{
  "num_hidden_layers": 15,
  "lr_mult_qkv": 0.5,
  "decay_shape": "linear"
}
Each number is 200 + 20 x the weight over its row's rms, rounded and kept within 0 to 999. Layers, rows and columns count from 0. The size before them is the row's rms in percent of the matrix's.

# layer 5 attention output, 384x384, rms 0.0879, rows 0-72, columns 192-287
097,176,200,197,189,196,212,168,196,194,221,233,172,170,196,226,213,199,224,199,215,204,212,209,210,206,210,213,226,176,189,204,223,158,199,198,196,182,198,202,177,195,213,188,184,192,191,188,175,231,164,195,193,167,215,195,229,185,170,201,217,237,197,200,213,221,183,198,219,172,211,170,184,193,204,206,186,206,204,184,192,181,193,205,215,204,200,183,208,182,198,205,223,229,197,227,196
103,180,184,201,211,216,218,191,192,187,179,216,198,230,171,189,197,186,201,210,199,206,209,188,196,237,210,223,207,228,185,224,210,199,192,190,198,204,209,203,155,156,188,211,194,216,249,213,220,190,167,212,183,207,229,184,206,158,184,197,170,207,195,198,194,198,172,207,204,218,195,172,188,206,200,212,202,175,231,182,208,222,190,203,208,166,219,207,197,170,203,197,210,184,188,204,206
101,186,181,202,183,198,192,210,183,172,212,214,196,214,217,196,222,175,197,205,208,199,202,181,192,165,203,222,204,177,188,213,188,193,215,208,185,162,219,205,183,208,219,163,222,182,180,214,179,213,181,197,219,201,211,208,209,210,209,225,170,174,218,182,211,179,203,214,218,151,208,225,169,186,208,178,201,206,233,184,201,208,189,225,176,193,213,222,180,204,173,179,212,221,211,217,184
109,197,213,159,214,195,208,173,196,190,206,203,216,218,218,192,237,210,179,196,180,207,194,206,218,206,202,180,225,193,209,177,215,223,232,150,200,206,207,208,179,231,170,222,203,164,185,206,188,212,222,207,220,209,214,201,156,188,200,217,211,154,197,231,209,223,187,199,183,215,191,179,212,192,216,187,166,210,172,177,218,222,187,190,205,201,206,177,179,190,179,206,187,200,183,206,181
104,242,237,212,201,204,177,210,206,182,248,201,224,203,239,212,224,187,184,211,228,197,181,235,201,240,253,185,162,226,188,227,193,205,204,174,191,236,214,225,195,200,199,201,240,218,222,216,222,204,219,207,207,185,203,175,178,197,194,212,186,202,233,186,230,175,201,263,200,182,203,211,172,212,200,187,200,210,189,204,200,219,207,189,209,189,209,200,215,186,199,187,170,201,221,205,226
095,202,203,182,219,189,272,191,189,206,183,184,213,183,204,198,212,199,182,167,174,219,184,177,203,193,215,207,252,199,254,173,210,180,189,204,217,220,183,182,221,172,187,229,218,220,184,174,226,202,196,189,190,189,217,247,209,209,205,199,193,194,180,214,190,226,188,176,207,208,213,194,193,167,201,188,207,193,181,205,191,189,208,204,196,225,231,175,221,191,176,224,199,231,228,187,181
100,213,188,198,207,236,181,216,212,222,242,170,210,150,161,202,213,216,202,221,173,223,182,183,193,148,220,233,201,173,159,174,223,187,186,225,200,211,200,175,233,206,196,183,192,211,218,190,222,198,236,212,217,155,191,232,201,187,188,190,196,217,214,199,220,188,223,215,177,189,211,218,176,208,209,182,205,231,186,241,187,166,193,190,169,172,190,207,187,209,185,186,210,226,209,197,201
104,234,172,234,156,219,195,227,191,174,195,181,212,206,220,235,169,179,185,227,192,184,183,167,209,146,161,206,201,190,175,232,245,194,224,209,219,222,172,177,163,208,196,188,190,181,193,182,205,165,210,193,206,192,231,185,202,206,205,193,156,192,195,212,216,222,182,233,206,222,201,238,196,197,204,200,170,213,214,193,211,215,207,219,211,213,226,204,209,222,161,202,199,234,224,192,236
109,195,209,169,197,184,252,155,187,146,188,194,223,173,222,203,216,180,191,198,232,183,159,170,217,187,245,198,187,197,211,181,206,180,168,182,240,226,169,194,207,211,204,201,189,210,165,194,182,229,207,201,203,222,235,216,184,212,194,215,211,170,205,239,215,206,202,218,202,173,209,197,186,173,207,202,206,191,240,193,197,207,199,175,192,189,181,215,208,194,194,219,161,227,167,200,198
101,171,214,181,202,223,212,234,238,191,184,211,191,209,158,192,190,175,211,205,229,197,224,184,208,210,186,217,184,220,178,193,178,203,182,173,206,201,183,199,194,195,213,216,208,196,213,209,193,226,209,196,192,198,208,204,195,189,182,189,183,195,198,221,234,182,158,219,200,193,171,206,212,184,199,165,199,194,211,147,196,234,204,208,211,210,188,177,214,220,218,211,213,173,178,175,176
107,175,185,221,216,226,177,188,224,220,165,185,200,186,190,173,189,207,204,192,216,200,196,208,186,166,196,228,193,192,208,181,199,177,227,209,164,199,185,234,194,165,203,183,192,205,237,209,234,227,196,188,176,206,201,191,227,236,201,199,197,236,212,230,199,210,185,220,184,205,196,208,186,222,218,191,189,219,195,164,198,215,182,179,208,178,234,214,163,203,193,167,192,209,187,190,168
105,200,209,195,171,167,179,187,194,229,159,213,220,197,215,234,236,180,179,192,187,193,195,187,177,185,209,160,202,178,231,204,208,195,213,211,200,203,224,181,222,155,207,175,187,179,206,182,211,197,222,186,199,218,168,244,207,197,187,198,196,231,184,166,228,172,206,200,182,221,199,190,205,206,202,203,194,224,186,204,190,162,189,202,204,234,188,208,209,180,191,194,227,208,176,197,191
101,208,189,225,168,210,213,198,122,202,198,221,225,185,214,172,226,178,171,184,170,205,192,188,207,193,222,172,259,193,219,181,268,178,200,204,220,190,191,168,242,210,225,221,203,229,213,164,204,196,182,172,206,184,199,215,218,183,175,203,209,204,180,220,184,229,194,211,230,216,184,187,206,161,189,209,209,206,201,169,208,178,189,215,165,233,212,199,219,174,194,212,190,185,214,207,227
101,214,195,223,185,225,216,182,194,192,186,175,181,197,190,231,214,141,234,209,175,210,194,191,201,233,179,166,203,184,196,215,171,224,213,209,218,159,196,195,208,188,238,184,195,155,199,213,155,173,189,188,202,207,208,176,215,179,185,200,199,247,219,186,171,175,207,173,200,221,195,211,242,201,185,188,184,236,161,219,208,205,194,206,199,192,207,168,203,196,212,187,213,197,224,199,202
108,231,204,199,178,194,232,187,262,231,216,188,223,216,220,184,173,236,198,192,191,233,240,226,216,253,212,184,187,221,183,234,198,212,216,219,187,196,232,215,220,178,177,207,217,196,178,190,201,188,209,213,194,184,169,198,150,189,185,194,166,193,222,197,204,169,176,192,208,224,194,205,212,184,204,222,205,185,180,220,173,212,225,217,182,220,193,198,195,229,195,186,169,172,222,221,191
104,190,246,226,222,193,173,237,168,181,193,197,206,194,227,174,213,206,203,152,202,220,197,226,202,249,193,183,179,226,202,214,193,234,178,193,211,205,199,178,216,198,220,230,192,232,204,219,179,186,208,216,171,188,220,178,189,193,211,177,176,201,189,215,213,202,216,196,205,233,219,183,204,193,199,185,219,224,193,198,225,170,188,193,185,238,191,179,201,195,190,161,171,202,240,187,215
102,177,196,174,144,162,206,212,192,204,207,179,194,227,212,171,187,275,252,192,215,202,211,196,166,212,187,215,218,227,212,189,200,220,221,185,197,197,218,212,182,226,188,210,227,185,222,214,178,156,207,232,198,217,194,193,221,196,202,169,192,197,207,200,215,203,204,207,224,181,206,202,198,185,173,239,218,189,212,190,183,208,170,199,201,178,171,171,177,171,203,209,203,182,211,198,199
097,193,177,196,203,210,204,196,188,172,208,185,211,187,195,223,179,209,212,185,238,234,193,184,181,217,198,210,181,197,172,179,202,217,207,196,195,216,226,208,205,210,196,228,201,216,237,205,206,189,217,195,172,218,207,189,224,208,225,197,206,207,207,209,226,242,190,207,180,175,209,199,181,204,203,181,205,202,201,180,196,176,203,237,169,223,180,191,250,189,189,190,184,213,191,211,188
102,217,183,222,228,167,217,252,163,198,204,193,226,218,227,209,181,165,193,238,204,197,194,203,218,170,216,175,188,212,177,228,213,215,226,173,216,235,245,240,173,223,176,172,211,203,167,188,194,185,198,202,228,198,181,201,191,219,171,177,202,179,189,210,174,189,184,227,189,208,199,204,179,222,207,189,203,224,172,214,203,187,199,191,173,185,214,220,212,212,187,218,191,191,217,231,205
106,184,229,225,199,199,196,218,209,186,223,214,159,202,200,193,204,199,207,195,200,193,192,189,212,224,175,194,213,163,181,213,175,204,221,178,208,177,215,199,192,189,195,173,203,190,198,219,172,178,176,185,227,205,206,187,166,177,186,226,198,197,200,208,187,185,215,194,184,186,203,212,225,199,172,218,234,184,192,172,217,216,187,235,186,203,190,138,188,190,169,194,177,207,203,215,204
106,165,215,215,199,189,208,195,194,212,231,179,197,198,208,159,173,214,230,204,230,211,239,168,202,173,238,202,185,214,171,185,235,229,217,171,208,196,216,247,207,204,166,207,146,196,241,202,216,228,206,217,167,209,178,168,210,206,215,153,227,198,230,185,203,192,209,172,197,201,208,167,198,188,165,221,219,200,206,213,187,207,177,190,188,188,206,229,207,204,212,213,204,177,188,165,211
095,207,214,224,188,172,163,176,195,181,188,202,187,211,174,178,187,216,203,207,177,207,220,217,208,188,194,156,216,221,215,211,202,209,186,212,210,196,196,185,193,219,227,195,187,187,194,222,188,184,191,203,211,199,199,210,223,175,177,194,171,207,215,180,184,192,178,238,213,236,169,207,186,225,178,182,189,204,192,214,235,195,185,199,201,189,197,204,222,164,207,200,181,184,169,190,200
099,173,246,206,207,166,202,203,227,258,204,172,212,207,200,195,174,198,193,208,161,202,248,194,212,207,185,227,181,207,182,208,179,198,200,193,189,158,210,208,225,194,174,201,210,219,217,182,213,193,220,197,181,217,202,196,173,218,215,164,208,178,164,206,197,183,206,208,186,194,158,194,211,170,189,206,201,204,192,197,218,201,209,157,198,211,236,218,196,208,185,203,170,192,185,157,213
105,176,179,181,203,197,182,213,235,191,192,213,189,161,221,182,168,224,207,220,215,179,228,144,220,147,185,196,160,189,163,220,199,187,209,200,223,229,191,228,191,202,218,182,198,204,209,214,197,215,171,207,213,176,170,206,212,210,192,209,235,184,231,188,193,210,171,193,212,235,203,185,217,209,210,226,216,203,196,195,196,182,169,182,201,181,212,182,150,202,172,233,202,210,182,201,229
106,223,181,177,198,220,182,201,160,160,202,199,184,229,162,186,201,178,178,212,196,205,216,216,184,217,240,239,174,185,196,200,205,212,200,171,206,201,195,228,193,219,187,219,219,239,180,198,212,208,195,228,229,188,193,202,200,172,183,199,171,195,186,194,207,215,201,212,175,213,197,184,227,219,213,195,184,196,184,183,203,250,160,204,173,190,190,202,198,196,225,224,178,215,194,174,210
101,198,176,191,203,199,199,192,175,190,218,175,186,194,189,203,245,213,214,212,198,200,186,220,183,151,189,196,230,174,221,198,202,194,238,190,165,188,225,173,204,183,173,207,170,183,189,200,155,199,193,202,210,204,170,247,215,191,179,187,192,203,208,217,183,195,195,183,197,232,221,199,222,206,209,202,184,206,207,214,210,183,199,174,221,216,178,186,197,222,212,212,191,182,216,196,213
098,208,142,197,175,226,219,166,161,210,191,198,238,222,207,194,200,225,179,234,174,214,197,223,205,176,215,201,221,191,208,181,225,239,216,189,191,212,173,203,166,266,197,176,193,206,209,204,175,207,176,180,211,233,204,192,206,201,195,193,177,166,223,168,217,179,226,239,186,215,173,191,201,211,202,193,190,200,218,213,218,190,208,189,189,194,228,214,207,228,221,192,210,209,194,174,211
096,187,166,195,195,196,225,227,205,195,192,212,230,205,214,172,172,195,154,234,205,174,187,223,244,185,196,220,191,153,192,206,167,174,179,222,190,211,221,205,175,190,201,199,228,207,196,188,213,217,244,206,205,199,214,232,207,186,208,179,185,227,169,208,221,206,183,217,220,193,192,220,224,188,186,158,202,202,217,217,233,201,195,179,202,176,183,181,193,203,222,201,184,198,193,224,197
100,164,178,147,215,205,202,211,217,226,188,183,143,184,207,213,207,192,233,187,215,235,227,211,213,210,206,218,215,171,190,207,234,201,189,188,200,192,202,189,205,210,191,240,242,217,240,206,170,177,184,205,196,183,217,176,187,186,216,217,200,196,243,189,191,196,192,214,203,210,197,206,201,229,212,187,175,195,181,182,182,221,195,197,208,226,207,169,203,174,227,207,167,195,187,216,194
096,191,177,229,188,201,165,233,229,224,193,204,185,156,188,199,206,199,184,194,201,215,213,177,198,184,237,187,173,191,148,197,210,205,191,191,198,189,249,190,208,204,166,194,159,191,219,178,198,199,207,239,168,203,193,193,211,200,182,215,207,191,215,179,184,194,207,212,155,214,197,205,196,206,181,190,189,223,188,191,231,193,205,202,217,208,212,199,204,179,211,199,158,236,198,222,195
108,212,178,225,176,213,241,187,176,184,217,204,174,181,208,188,184,203,217,210,268,179,191,189,194,180,235,153,193,228,206,178,243,185,210,180,188,210,194,186,221,199,196,210,201,202,205,220,157,209,200,196,210,195,196,189,173,208,218,220,224,189,184,236,219,172,221,183,245,201,190,185,190,202,227,180,202,225,215,170,194,197,198,212,203,203,196,173,172,177,212,229,197,185,174,219,214
099,211,212,225,189,200,178,197,189,198,194,179,224,235,214,234,235,206,200,224,202,213,209,195,175,202,164,168,225,232,209,223,224,195,221,208,205,201,178,193,187,189,231,182,203,179,168,202,180,174,187,159,186,184,202,213,212,193,199,184,216,208,225,214,215,209,199,204,213,198,226,195,173,175,194,198,203,181,186,182,210,195,222,245,187,197,199,188,193,199,196,231,212,229,191,214,212
096,196,181,195,191,236,160,203,188,214,210,213,202,209,176,181,194,192,195,234,184,230,177,179,209,201,203,198,224,177,209,233,202,171,224,178,163,179,211,198,189,208,196,189,179,141,217,202,222,182,172,189,208,170,158,193,220,203,226,179,239,221,165,206,168,187,195,191,184,220,181,220,187,223,182,204,206,215,207,170,180,193,210,187,176,182,199,238,216,185,205,171,234,195,253,221,185
101,192,168,158,247,221,202,194,171,202,215,191,218,189,199,185,214,232,167,229,186,193,185,207,216,195,200,233,225,198,209,190,226,187,202,178,200,197,213,213,192,190,178,209,191,191,185,210,194,203,197,209,182,217,199,219,204,182,218,171,215,208,197,225,203,183,222,203,207,187,222,199,203,192,175,186,203,189,191,206,220,198,179,172,217,187,169,181,204,214,165,176,186,209,224,177,232
101,223,174,181,162,235,160,240,169,215,204,186,204,215,179,214,233,238,177,225,166,175,207,145,187,162,190,216,202,185,165,202,234,203,231,218,187,191,211,161,152,223,199,187,203,188,189,205,186,199,203,214,186,218,212,226,238,170,202,169,204,202,215,206,203,209,179,203,240,180,203,237,196,181,192,199,200,183,211,201,185,192,202,194,181,204,206,216,191,195,209,222,186,188,186,209,196
096,213,181,259,231,165,235,132,164,193,169,178,209,204,236,204,179,199,240,201,228,184,185,251,199,177,205,176,193,208,182,217,192,177,209,184,204,208,170,163,219,223,218,188,191,232,202,186,201,178,196,185,170,200,207,162,229,229,208,182,197,227,198,206,216,196,189,201,219,184,206,215,193,210,167,206,227,222,228,181,224,196,185,205,185,158,166,200,215,195,183,201,218,198,199,211,163
097,219,221,231,198,217,249,185,226,186,231,235,171,189,218,184,214,164,188,147,276,225,165,205,163,203,214,190,234,202,192,224,219,223,178,210,223,193,197,209,199,196,236,216,177,192,204,211,158,215,227,219,187,213,192,198,216,180,192,195,189,199,216,178,198,240,207,216,195,226,176,201,204,204,204,196,174,217,196,208,198,223,208,193,208,201,229,205,191,218,208,207,163,216,171,195,240
096,240,189,218,191,214,204,189,179,203,173,198,185,210,213,218,169,209,208,207,188,201,194,201,199,234,187,194,200,187,227,192,157,192,192,164,211,198,189,225,194,202,187,187,231,231,189,192,217,203,243,219,210,198,236,214,184,204,213,199,251,234,200,242,177,211,232,206,161,181,191,194,212,198,154,181,200,188,214,209,159,174,187,210,222,207,219,212,192,202,187,195,226,231,204,215,247
099,188,224,208,205,224,184,271,186,185,206,205,182,200,169,153,168,181,185,174,182,168,227,176,212,212,188,239,189,192,184,235,183,192,204,172,183,197,224,198,257,164,230,213,211,203,208,192,217,198,202,220,221,183,195,189,177,198,196,197,163,180,211,217,179,188,187,176,189,221,188,179,231,204,204,242,235,211,172,226,212,191,194,208,220,176,227,212,213,201,209,181,217,184,189,228,216
093,201,148,200,172,188,201,170,197,167,188,202,225,224,159,220,177,222,184,224,192,197,194,204,165,189,171,204,244,204,176,227,190,230,221,223,185,172,202,203,212,181,213,209,156,209,237,155,197,190,209,182,191,181,217,221,188,211,196,217,186,188,191,183,179,168,177,190,164,162,211,183,191,218,223,232,163,190,230,207,189,204,181,173,182,224,214,203,212,228,171,222,187,203,192,201,202
097,163,207,166,201,232,270,165,178,207,224,198,229,222,227,216,187,213,202,204,223,202,189,210,217,184,189,209,180,239,219,192,226,222,194,189,199,206,229,207,214,189,184,211,178,199,215,217,171,211,220,173,223,229,204,180,201,185,198,179,204,191,192,212,169,205,202,207,206,175,185,221,180,190,226,212,226,167,206,209,188,200,198,197,184,192,206,178,185,205,226,220,203,207,194,185,201
096,216,253,206,202,203,157,185,195,185,184,197,261,199,200,177,197,223,191,204,176,215,191,195,212,222,227,217,196,221,224,165,174,198,184,238,189,188,190,210,216,208,203,202,206,193,172,204,206,233,223,205,198,198,215,230,200,187,206,214,205,172,181,200,202,210,185,223,236,198,171,219,210,204,192,189,174,191,212,222,199,244,211,149,202,205,177,219,220,215,218,204,211,229,233,205,198
096,200,233,157,242,186,176,222,213,190,192,249,200,200,172,187,188,189,187,214,197,198,183,191,199,222,162,172,192,207,229,180,183,214,202,203,215,168,199,214,259,212,203,155,213,186,170,226,193,216,191,168,184,206,216,227,192,221,220,202,230,169,195,199,201,208,164,184,177,195,201,192,207,219,213,206,198,204,211,192,210,213,207,167,144,208,208,202,211,203,187,213,234,189,183,160,195
098,228,178,229,187,176,207,195,193,143,216,210,206,152,202,188,209,200,204,206,206,208,194,214,222,242,187,199,206,210,235,225,197,222,228,172,189,200,266,205,189,182,208,179,193,195,216,216,196,189,199,208,207,253,209,232,204,198,239,184,204,185,173,200,203,194,179,186,208,205,190,189,194,208,223,182,242,183,198,193,221,187,213,177,222,208,215,203,208,209,213,157,190,181,190,209,198
101,183,205,227,214,184,208,202,221,188,182,164,179,192,187,218,240,166,185,156,201,227,191,173,169,206,195,172,216,195,220,202,181,195,186,188,212,145,188,170,215,198,244,191,206,183,234,175,173,179,183,195,211,202,234,217,163,174,199,225,194,182,150,188,234,173,194,186,186,194,233,192,155,195,186,197,193,214,184,202,186,210,207,205,180,193,198,177,226,183,166,195,154,217,192,224,199
101,219,213,164,193,225,188,197,185,212,208,233,226,208,206,203,170,222,172,153,187,207,246,227,189,214,178,171,206,190,209,164,211,201,209,212,190,189,210,231,197,195,147,183,158,180,179,220,189,197,190,216,177,182,146,156,193,235,212,207,235,215,201,187,198,210,196,198,219,208,205,219,199,215,213,200,217,199,201,203,197,164,219,195,200,189,179,233,213,191,224,198,171,200,221,200,223
097,216,221,221,206,203,171,213,149,180,198,223,198,207,173,204,223,221,176,206,159,153,207,184,193,180,228,235,187,210,219,216,174,204,196,209,193,206,194,197,231,158,175,195,215,235,238,171,216,192,199,178,158,201,195,222,235,218,186,184,199,224,235,205,192,236,194,179,201,178,221,186,191,221,185,203,192,208,216,215,183,180,195,176,236,218,203,201,203,212,223,193,220,212,209,207,205
097,218,215,200,246,191,215,193,201,186,243,194,188,204,233,206,212,224,195,232,197,198,209,220,211,201,228,223,193,207,194,232,192,216,202,225,191,239,190,178,204,158,164,204,197,235,188,174,191,185,208,167,155,178,169,177,208,206,217,214,172,194,221,174,190,195,191,213,185,207,212,218,236,198,187,187,196,230,196,212,226,212,212,190,195,183,212,204,211,174,215,183,173,196,213,179,232
098,187,188,171,160,245,210,214,206,222,211,200,194,207,208,205,194,199,198,177,183,173,239,198,204,203,186,237,190,208,240,230,182,204,211,214,164,210,203,181,192,191,190,204,217,186,196,190,206,206,188,152,195,225,177,200,217,185,198,203,169,214,181,214,192,223,172,180,195,208,214,209,214,193,168,202,189,190,176,224,199,202,210,224,213,176,206,211,185,201,195,222,226,210,204,211,190
091,182,214,207,182,186,235,220,162,209,229,177,198,211,186,186,198,203,166,191,185,190,220,192,222,190,241,247,214,193,210,174,185,165,197,215,153,197,183,183,190,199,223,194,199,202,222,202,226,185,220,189,188,225,199,213,186,167,190,202,201,197,175,196,192,192,183,203,226,176,191,187,201,171,235,237,151,194,211,190,180,170,194,203,221,181,162,196,235,195,230,215,206,196,214,206,163
098,209,199,186,202,214,209,186,197,210,216,176,243,187,193,217,211,242,186,225,196,221,168,155,174,177,202,229,222,162,154,187,195,241,200,222,213,207,187,172,178,246,213,210,209,211,168,179,205,208,207,196,225,220,200,199,179,179,232,228,185,192,181,210,224,199,207,186,197,183,227,207,184,173,195,194,227,212,190,170,192,236,206,180,199,213,166,216,209,221,214,182,201,215,234,206,219
097,237,215,216,223,181,165,154,163,163,184,182,251,179,236,177,201,228,224,208,201,186,227,205,205,215,218,164,198,220,236,181,184,175,173,192,188,200,174,228,186,215,244,198,203,231,177,176,209,221,202,200,230,174,188,239,182,159,206,184,222,211,177,218,182,202,211,200,187,204,208,210,172,217,190,205,210,202,217,214,180,207,193,194,218,231,176,204,200,223,175,191,209,219,158,224,222
107,204,233,186,148,205,178,216,177,177,184,237,200,187,166,171,208,176,208,230,208,201,205,194,192,217,180,211,202,202,225,190,160,224,214,202,204,199,181,205,207,230,181,203,220,179,203,243,174,188,224,210,167,182,223,184,184,215,225,184,188,189,231,207,202,195,202,173,181,214,188,196,180,209,175,217,191,191,210,188,176,197,216,199,209,221,208,185,198,215,209,164,183,218,199,205,215
094,196,193,188,235,185,209,164,174,176,202,217,188,207,233,150,175,182,183,186,183,204,144,222,192,233,221,187,223,207,220,222,219,222,197,183,229,196,195,200,219,189,189,178,224,233,185,173,235,200,187,177,222,212,216,249,159,218,248,171,188,153,190,175,192,212,216,195,192,219,213,185,233,209,215,199,205,205,201,195,189,232,227,164,196,192,205,226,198,192,199,190,198,241,189,220,178
099,225,194,212,214,180,184,195,211,235,214,214,188,228,203,212,225,213,179,192,208,172,191,192,235,195,208,208,218,220,221,214,173,208,197,235,191,187,199,188,204,200,241,183,173,161,155,223,179,204,183,191,174,199,189,230,239,232,188,218,176,161,261,168,209,209,220,192,225,199,220,198,210,191,185,215,200,181,201,204,211,204,167,221,194,190,205,230,198,158,201,213,191,187,215,207,205
100,217,187,185,187,165,204,196,228,181,233,212,225,209,211,221,210,215,186,158,217,197,181,190,202,242,221,206,191,234,173,198,219,204,210,185,215,149,235,170,197,202,192,181,163,152,181,218,187,206,190,204,179,240,192,198,205,202,201,231,187,190,218,197,201,208,215,219,168,187,191,209,230,218,230,194,176,196,205,201,200,168,170,209,251,211,213,241,171,213,219,179,198,198,165,199,269
111,158,185,194,239,193,209,162,177,230,194,224,209,203,202,185,216,189,145,188,209,215,212,196,203,185,231,194,206,214,212,199,226,220,180,233,190,211,212,210,205,232,188,217,187,209,188,185,205,200,211,205,200,220,210,198,222,195,203,197,215,190,191,193,231,230,189,177,190,198,205,190,192,217,201,200,197,207,181,225,164,217,205,215,199,192,192,195,173,213,197,224,230,210,194,204,187
094,164,182,203,202,191,220,196,210,189,197,151,207,211,193,197,195,203,187,231,196,235,209,203,211,174,208,176,172,220,225,191,223,208,202,181,185,242,206,201,197,220,181,207,187,192,195,189,197,220,213,181,223,222,173,189,172,200,213,198,175,191,180,199,200,214,229,220,184,186,176,184,213,155,211,186,172,185,216,220,223,192,214,192,224,223,207,208,203,206,233,232,220,216,184,181,187
099,250,137,191,183,191,204,199,183,215,192,184,214,168,204,183,204,218,175,169,161,199,184,210,179,181,200,196,268,178,228,208,227,203,212,212,189,197,242,188,223,183,197,213,183,215,246,193,223,208,195,239,199,191,191,214,203,183,161,207,177,195,218,180,193,209,168,193,197,217,200,171,262,228,198,191,209,173,173,158,189,206,185,219,183,202,220,179,202,226,214,203,216,189,219,217,183
096,201,191,177,206,214,213,196,199,202,220,228,174,221,192,250,208,198,171,212,181,144,215,217,186,233,223,173,196,185,194,161,201,216,179,194,189,181,172,187,259,207,190,197,205,232,182,163,192,181,195,176,216,216,205,214,194,213,197,184,209,189,177,181,218,197,218,201,208,222,239,195,201,211,196,210,196,217,198,203,224,169,202,215,197,188,215,190,200,224,214,214,208,216,206,200,168
115,234,216,222,196,204,197,229,236,169,197,211,187,179,172,194,219,169,232,212,209,173,232,177,205,162,183,215,147,182,199,224,196,188,177,210,208,182,237,188,189,163,199,178,210,188,195,214,225,210,192,207,199,197,166,214,222,202,199,197,198,212,198,182,190,205,175,196,201,205,172,197,194,227,205,219,205,195,215,165,203,221,182,165,202,205,201,185,196,192,211,194,212,212,198,226,165
103,211,192,222,155,194,180,258,192,150,178,236,203,211,184,153,195,205,212,188,188,184,187,125,210,203,199,214,189,157,168,219,210,237,202,216,192,185,156,196,215,192,210,210,212,213,217,205,200,195,231,154,195,208,220,232,209,195,222,174,194,205,208,181,215,218,209,182,193,177,233,158,197,181,223,214,190,182,217,215,187,187,205,179,210,222,213,202,214,189,231,228,229,217,191,226,179
102,196,234,204,265,179,202,189,211,209,211,179,153,166,183,173,205,220,213,185,210,218,205,189,217,161,198,221,204,174,221,234,177,182,173,235,210,215,174,169,217,174,176,202,217,215,248,205,225,168,209,186,182,200,210,195,196,180,202,214,194,226,186,192,189,178,164,186,192,166,201,171,204,187,212,230,202,205,212,204,205,179,212,193,245,213,183,215,219,205,215,215,188,212,222,181,193
089,179,176,186,189,212,211,193,218,204,191,196,198,220,197,182,221,183,196,205,218,175,218,191,197,185,200,176,222,193,213,211,206,211,207,218,211,197,188,210,201,224,183,218,186,163,216,209,223,192,223,219,195,181,212,189,222,211,194,173,201,172,201,196,210,203,212,182,214,220,194,228,210,168,166,209,178,198,172,189,209,182,171,213,186,193,188,210,175,190,223,219,204,194,193,211,173
091,204,209,205,196,221,221,212,190,208,217,186,181,174,209,194,191,214,223,183,189,247,194,200,200,201,191,206,191,235,203,230,208,196,209,200,179,221,185,181,200,218,208,198,242,239,192,188,191,178,201,189,191,191,241,210,190,181,191,197,243,212,189,238,188,187,215,207,191,212,233,200,213,219,197,228,219,214,190,232,225,191,181,207,207,235,215,189,188,255,194,207,178,191,211,194,186
108,183,212,228,214,207,207,191,219,219,188,185,225,225,191,201,170,211,185,181,167,227,225,226,157,220,188,192,164,248,191,208,158,206,198,211,213,176,200,192,172,206,183,175,197,212,182,218,191,173,151,194,227,200,204,196,209,206,185,189,218,196,231,161,216,198,194,164,200,239,179,231,190,210,152,211,218,193,211,212,197,182,149,193,182,190,214,184,203,221,201,189,236,229,186,175,178
099,197,235,189,240,188,237,165,200,202,202,178,190,180,233,194,210,238,207,158,194,208,211,208,196,213,193,185,202,238,217,191,201,211,229,196,213,201,257,235,182,189,201,196,155,171,204,191,193,207,224,226,219,196,202,217,216,185,216,180,191,211,189,203,151,212,214,205,220,230,199,160,209,235,189,198,186,191,182,207,222,204,155,219,175,172,204,165,226,221,205,192,178,210,218,215,195
110,187,175,171,184,286,196,193,198,206,162,198,187,156,153,207,210,190,212,220,172,236,175,206,209,213,166,217,208,149,183,225,181,177,192,177,195,196,201,196,202,215,234,178,179,215,258,246,199,211,197,197,226,178,210,191,219,194,197,197,213,228,195,180,196,196,178,234,226,185,153,235,173,206,231,178,190,202,191,191,201,184,205,188,190,191,225,201,195,215,185,213,202,185,203,176,182
099,177,176,188,161,196,180,202,193,200,195,212,190,246,186,205,209,199,231,194,196,176,203,192,165,185,192,235,247,183,217,194,176,211,211,196,200,177,189,211,197,236,171,192,189,215,179,238,206,210,206,184,223,236,187,178,221,189,195,193,201,221,252,194,212,189,188,213,253,179,196,206,212,213,188,188,209,203,216,215,224,219,175,213,213,189,179,173,208,214,213,202,143,199,194,234,209
103,222,191,195,187,221,202,206,221,207,196,229,214,208,195,217,175,163,190,193,169,188,196,186,206,193,200,237,203,204,202,189,188,200,214,209,187,187,223,200,211,167,191,206,168,191,239,194,169,220,179,196,204,179,172,213,214,208,192,186,199,219,185,197,191,228,206,160,197,219,180,208,200,195,153,178,222,192,210,185,170,177,198,200,216,182,211,223,200,175,229,203,189,214,194,218,173
100,170,189,223,212,206,198,213,191,189,193,178,222,243,215,201,173,230,202,194,226,190,169,185,230,243,222,184,145,192,169,206,188,231,225,201,196,210,212,195,225,158,223,219,197,197,227,164,205,185,187,199,185,224,219,197,214,169,176,187,205,229,179,221,218,224,187,209,239,202,204,176,179,206,168,223,208,216,202,164,190,180,187,191,173,181,185,222,199,205,213,176,210,164,196,197,197
103,190,231,213,204,205,189,181,195,202,194,208,143,199,181,186,231,204,177,175,154,167,262,204,170,190,235,224,166,227,178,182,207,235,209,210,205,207,196,201,234,179,165,208,201,195,208,220,163,198,179,179,181,222,196,202,205,197,178,195,204,178,201,220,207,202,197,163,203,191,193,233,197,205,166,198,217,213,200,211,202,209,190,203,219,166,217,182,187,214,214,184,191,180,170,196,205
102,208,186,174,189,221,195,221,205,179,176,208,145,187,170,178,194,155,215,204,196,205,190,221,193,185,173,208,219,192,209,189,230,158,185,187,212,215,217,207,214,162,199,156,192,209,230,159,200,200,186,197,206,196,210,212,207,234,226,207,240,217,119,219,173,192,178,181,181,182,209,169,205,225,193,194,225,195,224,219,169,210,200,221,202,199,187,182,195,181,224,213,211,213,204,208,190